config.yaml
d_mlp: 704
norm_eps: 1e-05
positions: "rope"
rope_base: 10000.0
parallel_block: false
extras: ["capped logits"]
init_std_down: 0.0048
lr_mult_qkv: 0.7
decay_shape: "sqrt"
final_lr_fraction: 0.0
train_tokens: 654300000
Each number is 128 + 32 x the weight over its row's rms, rounded and kept within 0 to 255. Layers, rows and columns count from 0. Numbers have three digits each. The size before them is the row's rms in percent of the matrix's.

# v: layer 2 attention value, 256x256, rms 0.0637, rows 214-238, columns 128-255
# o: layer 2 attention output (transposed), 256x256, rms 0.239, rows 214-237, columns 128-255
v214 098:129123147142175124103076153126110096110126130120104174146134089124112135124156157115128109193176105124073154091163114160134140164171125152106134125100136149187145131105114070145110139144149094133167132079096198161120116175131111171145075165120142147094129069108122099109101092168123113223110095182151164136116132138134122134148107160109186071123125124099136118070065135138098088161065
o214 101:083116134121134156096108094167136137141162068114151095157089136124148076165103114112090159141098096116154174115117110122114110072119155104048110054178103131129129064091135164137182116194140109174083140137112045168135126141113097134107135100195086058139177169097133197166111175107140103102170129079128116154131137175117077133129131125138112163094147125115139093119166125134084085052109
v215 100:130144088093132124116116158162103122079114149114181136107100192136104092184084137059042099135134125138123143115153143118088104156135165102175109100118114108127125060142089160087146145099202174146139109138101109102163145157109136175193170120091101086132134089222119142116057099114174072173168136082127135106127175140174074106153143144170103102103140133159063173079132146150186108105149
o215 102:112123190168136180153149072146140144149126125172136142110133091161078127077161145145198150143136120108108118130104111113149145115093139161073142109123137070124164148092162115126113159083074220190141145111073118143125118107151154101071137125102166172123124148116137102137126153142084184136144148160093157129140094146055106116052143091042128100113104145121141136176111135136113151120096
v216 098:098170128143141137130131175101107132169118089105122097104112093108131103129115129084079113117149162086146124148118169125157141136083134133149089083149089052094067141173089081127115121105126118156109106179093083106106095160123139088125147112121115135176093073106082135126136186110119125145245135120133155094187152134132105147117117147165128091176109131136107122138086034128154146143168
o216 103:139133149150129030146067120137107095161107151110150149159132141109122150112143035147115068141167115142130176171136142197152114132108112143132106178140088085188210092148128186140158094124154096106154140097159152114113100102145093176135119123154119140109154119154144148130117145165086134145112110168170144085165107150150210121183093153081184147086147122118170159127092140121114104107087
v217 107:116146077109109120159115150113183161114104153131080194116135178176122128126149119122065119124140110089179146179168154133119121120169134170074126059155098104153164150133170146091183065118103172132184111132165104130139130146094058129108110117109159175152063117106139118124093184150166139111143167132107130152126118130133110149171106150146111083071145133131089066092137143129166123083138
o217 111:155124186075134115120073104112107114147152084150179164130117121147133132129127054087214104181148130161115146112121115134108103206172124124112129131159127166137156175109126063146134166078119120089134118129123143155100162132131100137053087128090083097135167087141154149128107140140091143161113163114067130135139115142131151094140197163136129161091081111172131187176160143194112117101136
v218 102:166145086138148139124094135205103097073139059118055072130081104139132061125103137142179136158075153106131172080086170153105063137084084093079104116106125101101148164074110113090127110125157103161062119180148133126120076087105150156123105136135205133138099167178146100063055116114117160066115083119122152127052162151122099115151128127173135150198148085123085135182156099204136138112144
o218 105:152044177069134124170107083067207137115120096136214137148080140113088131142144139099198170118155096091122165084117200100152167163146146116070130159174123186141124178135191158120152110145126150108154084162138094103125146091081126070083129094183167108115120116130152145140121134162118153111101166141193151144127090075116095163115127123134109147117182145184128117159126157086151155107112
v219 100:131132101100158158161168114130160164087101172137077108083132117114119172130113053072142141141151112143114166160090075146171148078165145105136097107107127151145108118117207113150089080094164124107122107106133082127124145147101154157178088097129184147131184144133119170142123122122174183099161174120116150111115112128178155125130093145055078155083128115185096161089209143161116117125176
o219 105:133116169140090113110083128108141120097121100131133103152107088124092117041122124194098120192044158118135080131148159082155045129106136146129118126069200100167172162128032064120105214156100131114109100138128147160161131164099114126137077148108127149128111125159096140170122049143159044156140095124145109152120188077115139129102147132163154117156109144106140105133109151076129120078126
v220 102:113196139109128132121080120143162204117198179125127129208123136154089123131170157159149094083157108086119103128160158142100132129105143151142094142164093196192097120120157072160148140119111106124131131138170146113126172152140103063116154145116061111122112108081212170155123153161136125176110179121120168134071051186103216074110106083127113171087049105124153101101161118120134067199133
o220 106:101113113104091124191058132133092095197107089160155179113178122104158138115083121099122086150137137123149147126151088175114121198162130131145155096120191122058089129198161143130128131137177145143074071166106060096114184134125100198199057112073157136157100159148064148142110145130080116107117157141139103097152103103110125135079127168148089100074122114164163114143165112144134093115172
v221 106:159099120170119153126069151117089068099144148141099119098087140106172143150146073083123181168124118121145082109127182150142156104183140121154170126086085110075165150119144114123179112075158093138147170187112078104183115094111145094181105100161176129052093160124123099158125128112142130045162144115208095129233167184128074109140116144119158134125171087113134141099145124156144084141138
o221 104:155104173121079107096145107142119151152132177165142149126182137191100134146137088190117029124096127161123145077030095159121126168050124118136126109150197131171129137110127174149155146048164103129148140082126099170122140123150117139094149135146089146127099110148114151139147138106187117125076164138064149068133129103114187119103104170093164101111144105151122097207149148121148145149150
v222 104:125074197149133128093116141169155123151091113089124138113082110086158180121162175091102128126137127115171135162132131159134159078184150150105096120203156150168070166165166086125150140175149173123091150104123161099153072168120132171142099151151125099128158114118125109165099137174105112122079076140118127131102134111091161127111082124113102152127179142133157172105119159106166162195086
o222 106:112153103157111079178190121129100119107162131127137134163133107141128095180167120177117128151120144153135110104138150121175124173097130063180211117108139168107144117139079112156094113058049085136160182096121083194110149072139145089167134121153138176153161100142100191123168112132156125100131177109132179083146156154099100155119215075114134150141176140173133115110130123158104068139209
v223 102:116117133099077067084111140118093144095116153155157100148136043100129116148154091135166135133090094074139104127142133148140142191130159150096119111186184079212158093165122144161125127051103116125111151146118116137106082126155136068118157074151154107154135136129168127134121131139095119108088091167108120126171118112128109148133105158096159113089184075103092138090146187186206157106156
o223 108:148119164173107134161165099106141150074137158115118113099096212137134114124138122167091113098138170196179098182073113086170113117127177097174123121130118102107135150116177104152113127110117102147192127066126108108153146149053071162138165179095212155136155143147136138132112122076218119185145116148061095122077149089167136162117107165116120099088145146125162137129110095147092121100111
v224 094:122097117086157152194082092094161129120159124189159133133129133159093123111163103144146131116048145120132153126189141093142196102124120157124115149153107100079137137130185138117138174119164148142175122134101132133086098177149155130156138129132128134127112068114076142050040142158120184121136152167148110153208116089124164147168144193155084149118124095130135117101171143063166161150146
o224 098:085137201082161116131102103134068137117071084093130134139185114070172141149141096111121126119125115151135163156082159082102091088117162169239137167113167138159136127139153209119070108154095151068068173111126117105154174125124050153097093183106148074122160112134155106168163132111127087098158079069122150164108096089088167124124196082141173135134130185132126134106116140155100085198046
v225 104:145147137200138117122130146121107130181128173128139104152107136101167135139086131137174146104144152062159126118123099135118132146111149132146066093139135142117106132174153155167130127156136171119129155135129170168169090142131181159107097137152160138089057179174078081061080093181157154166126169131127098143113138087129123130156065125153119181080153106143105112154099105120091093137158
o225 109:142106154142131095114099086107119133079155137072134148077186117118171128099124117128111128101135098099138152170113077103106083147094143118136130177137142090067159158171118149114105134158149113150104194151096125101111168120162129141149116135176136122162155110183130097146129143133173184168118101153207121084128108151074123117094114138083165131144087105132132158103125125095119132103071
v226 102:087085129127127132121145126204155170125166166147190135152163152027143148088102075107073149184122127113085095191146117143110083129148131117142172135055076123077153176136189113126135101104117141120120130153168209126111148134080098157153108127043096132164151176103111120106127115120150137079112109097078135054069141150143156100126132125127146107089137072090099134119177102121138063133126
o226 107:158114116178120173099110124164134120152133028155092095039111130108119131123133147171160130183167172144110108076089127048152198141074175112168123104138094152232121146148176152153110140123143117144161148178087150171167119152147157101106124118167105125190105080116155142128138101093095092143136127174155150140155204125123094106120090156157125046124147193154160172091078124126102127160150
v227 100:142182080175093111115104092131110086114091149135177085123099125064133065122161067117131162137163162143159061136153099121101144138135127121127124169174178153129088121125129114122113105162123118147153103129117119118126167114104129148108170140136116130117151156151113097120125110075131117071150139138105145133132124137142138111197136149164106095132106088106159085071093135159073137063092
o227 100:118134145049136124118125195104138120129164103153072140153122079167141131046108139132161143093164080151096148091146119156157093097176139153111118105085101153138198176091153089198062121144112135112150131096125175074131099131106069133118132101152141138136070119103182065115144106187089113127119118126142134074106088161059137166071106108105152163128093139143187148151139133101100164191149
v228 099:080141108095106150074151164155137165074111122122112141122153146118162102160142190143135094125081131097134155117167106085112097181140094184112123141029153160156135087139133158154052178121119210134159096101079029124148124135113131151117134184143147139149139147140051175151124122144179126184124163123127118127152184144109199120199141132123177180085163073130094119085129107119185095071174
o228 103:065088159114103111080129107034059123139078168127057147133121169174116121123112127154082139189212130139106114060150109124142114135093147102170130119125068124114128171078088102083134098150100117124169056073101098133076173211116156113126159125079131142103125101099169123122113123153119116128062139178081133126080131114128077161073158107143136135139094124138156105115171156133096143140099
v229 098:080131137102187101111114065109157086166161135171112169167171182114118161117134123187097139125155151120149148126150184126142104156118083133100101147210131137135121057141100188172138099142134155100135082133129114105185125130117094120119135099148152092105119039149135123115147116126160145193135182145175142135127110166150139099148104087137172070182126169106161147119098076118060101162110
o229 099:132107123126107150117162105122110194175184181076098146149093098115121139136185062097189124100134176100145156097098115103105121065123113079166106166080099155077176116171158136116107126122162168133109179136131148124165137108143126118100128143151163133116177158175151142141106129176125111113137073125090187142142152094110112097094123194117117153143135065146122159108151185074243153078132
v230 099:150150118173132098065135167040133081087095116158153132144164140172074114146066165137131118124176187139194148145029104113166131075198122137094073207142145142096118122074172152144121179142091123150082076145125116156157147178160099120137067099147120157111145104179154147132155190169107091109114034203132139165083163096118099150132139086114112074125150148110117102138154128152147137129139
o230 099:144108143144138102228101142128102140137136133058202186154119106124126120165164083136107112100089074136141134099158103142095150162186158160116134080141141037104142086129099098113138173137115076102127137145115128058117188124078124142099146122181191193083113120088119123121100077156095161146159130112166095101136112108141081101139154120121107135149128151134104122098154096118139145114094
v231 101:090046095133109123154135090170118136148164093122114192130194134132152164114122166172148128130133104075116147136143096149135129064097127149111151119129140100104131108117134124201161109101123151090120121138143068136105094141183159055161081148175151118135108137095134085161109185126150125120151156161154138090084141106120160066069086103104108046073130143093084079139124162148188047078073
o231 107:159170130106120112073102147166109126114113102121116108145145118127141114114141140133100188159072119100188125150143113137137150153193082146123182115141111130181124134111055127103115151108152066175156134158136107128168152092125153144100132097156140097129166081113082134084114102117196069147137154179086090101137115093134071138139139076162124146104126135118183109107085071185101153126121
v232 101:213115143143065105113124130128119123113146113149111152154143105105123101164104091101164099151143162160135162129108141129116096182154128072139191127125128138099140161085110135093107128141032133172173110111110127098135113112142188164173179157155178165086123125163160138068155168079131172126183129135075090127093168143118098184165132086097104180146163078130181149130215118184136148137156
o232 092:121134117105161101077157164108119103058154133126137086120101146119128119114082131137119137137064102149093142145072187151137166139124112093092142112129081112094103119105132116077123071093155086113096099085135150094135097127133106106117145091125147144143079170115098093164128094093120173095112085148181132143153120122113120115103185109127182108088063198152150148118104147109079136115108
v233 107:192117106114133161114187149139165119118146097134144061156096147127124151105101122109167105156069171125186133090097150120151158116112131132115166157082155144069127099099117149107116092150137099145088170110138120180168143090098185133090104157210134105106052115135143149090219140172136110083113086119113125098190145146092141160125144111125120122129145132163106133099137129143130121125135
o233 109:110171099132129097157172138106086129166109123144082168171106098134126161182108151153118133084149062145107173138076082114157109125139124205109152167125091130132127178112115087117145176144158146098172066161121130091121137141081074082140082056064101162164243130123149130144088206135128120179109152125187157159138092097133112095141094136107133106112062150104114102160086101139131117114141
v234 097:094135147033126141144151105157114123151108143109132095142105086132135128133079184116120164068132132085107163161112053160211128080156069096097125199118104130196166076164159107129109094099110103136137055123138103109114109109108136139065094104136116141148144088109072161149102164093151119101158146091145172150182174153148161120131060081114066112125125120165144089123165080095173162093085
o234 102:168156171073101084107118097102139126159119125136194156086099147118186137141148100105110149166163079121102094037146099155098147167153148181190159062070114110101169093100100206108096120114118075101080136072135173123157091157146171079137133126131126109106157124145135133150171192154139159128064141138106060106156123150087121116106105167182137122105152107096083140113118116117124140100186
v235 101:108087156120095151080103180118099106176114143155149130140113088141160140175173187138133147118092167106143178156134069037120170151143133176151148087152096139108145130167145140071066085112126142108125112093119146074141130105149087140150157095089093072110148124186160101024151195157157098137098125137093101117101188170088116122127141131117078123180175089162142129148089110132144132178111
o235 103:104164137179183142139133144140134117094156118095143097144140114132070119149094104082098117171154139136090061141068146151178109119170130115136146158144128139138237119105171166184148195165122167169120164128137114109178140122148154096106079130148158089130118116096093186146140117100115133142101140114122146101148106119054146072188158147098089104118139101136184144112112186150141131129117
v236 104:131150107099130146119163095097150182151129105146111117043124142185131064126108162173142098143133113142125136146169057132158105108078156141147150134139096164160116144137147123060126138119129126084128161111042054124151186167154097081073099152125161119136104104153130140160084121113141144170144114115070121110139175137147118124142179064051206162153091134118124164100139141127120180075145
o236 105:098093141132129111186132125111175139070113096132157119114114131132173125061206063052139161128114074094145083110153115117131180136173085138124103158087162124164120103181141098085120140180127145137187096121098145144106117115070170178123093119089144179092158129101169102137100153123160177078078160109107130172109149165091151102052104173155123095133147109138080093127085140148094127186157
v237 100:151151132100138157124051173085106161173165138139121124138137129122094185110162060145117148191117134112149175117127082175131031099130075129157127115139159114104048110101083149126195141064097099118095110106153129055151185122194116113153133123129162122128118101117134105169133170131144103142081136154086102102127168181170128102093153108121146161058095126133167118079077119135205159120165
o237 101:105103175189111104098177091116173109095135044173121114123137148135114110065121152132190151075094087140143123140149121135052172099142168097146137125120114095117172185139126142073081143104109183169098132109091095104104091170052154183067112153129078165153116139159096167059143076059077112082114132114073119128134144136134150093123116108103084128127094131137159098179145117123076114117159
v238 093:207165143155117100134097149090132117108117138138094129163118103109247148149101078137186163135155142133124120074059118190145134116144140073096161145104077114135197108120116167177128176119150178079128146137154122159126095163151130177167140079182082133138114153159117102128097130065120175148135143099197130128138109145097161150138131103150089146161089103078111133109107116197070114128113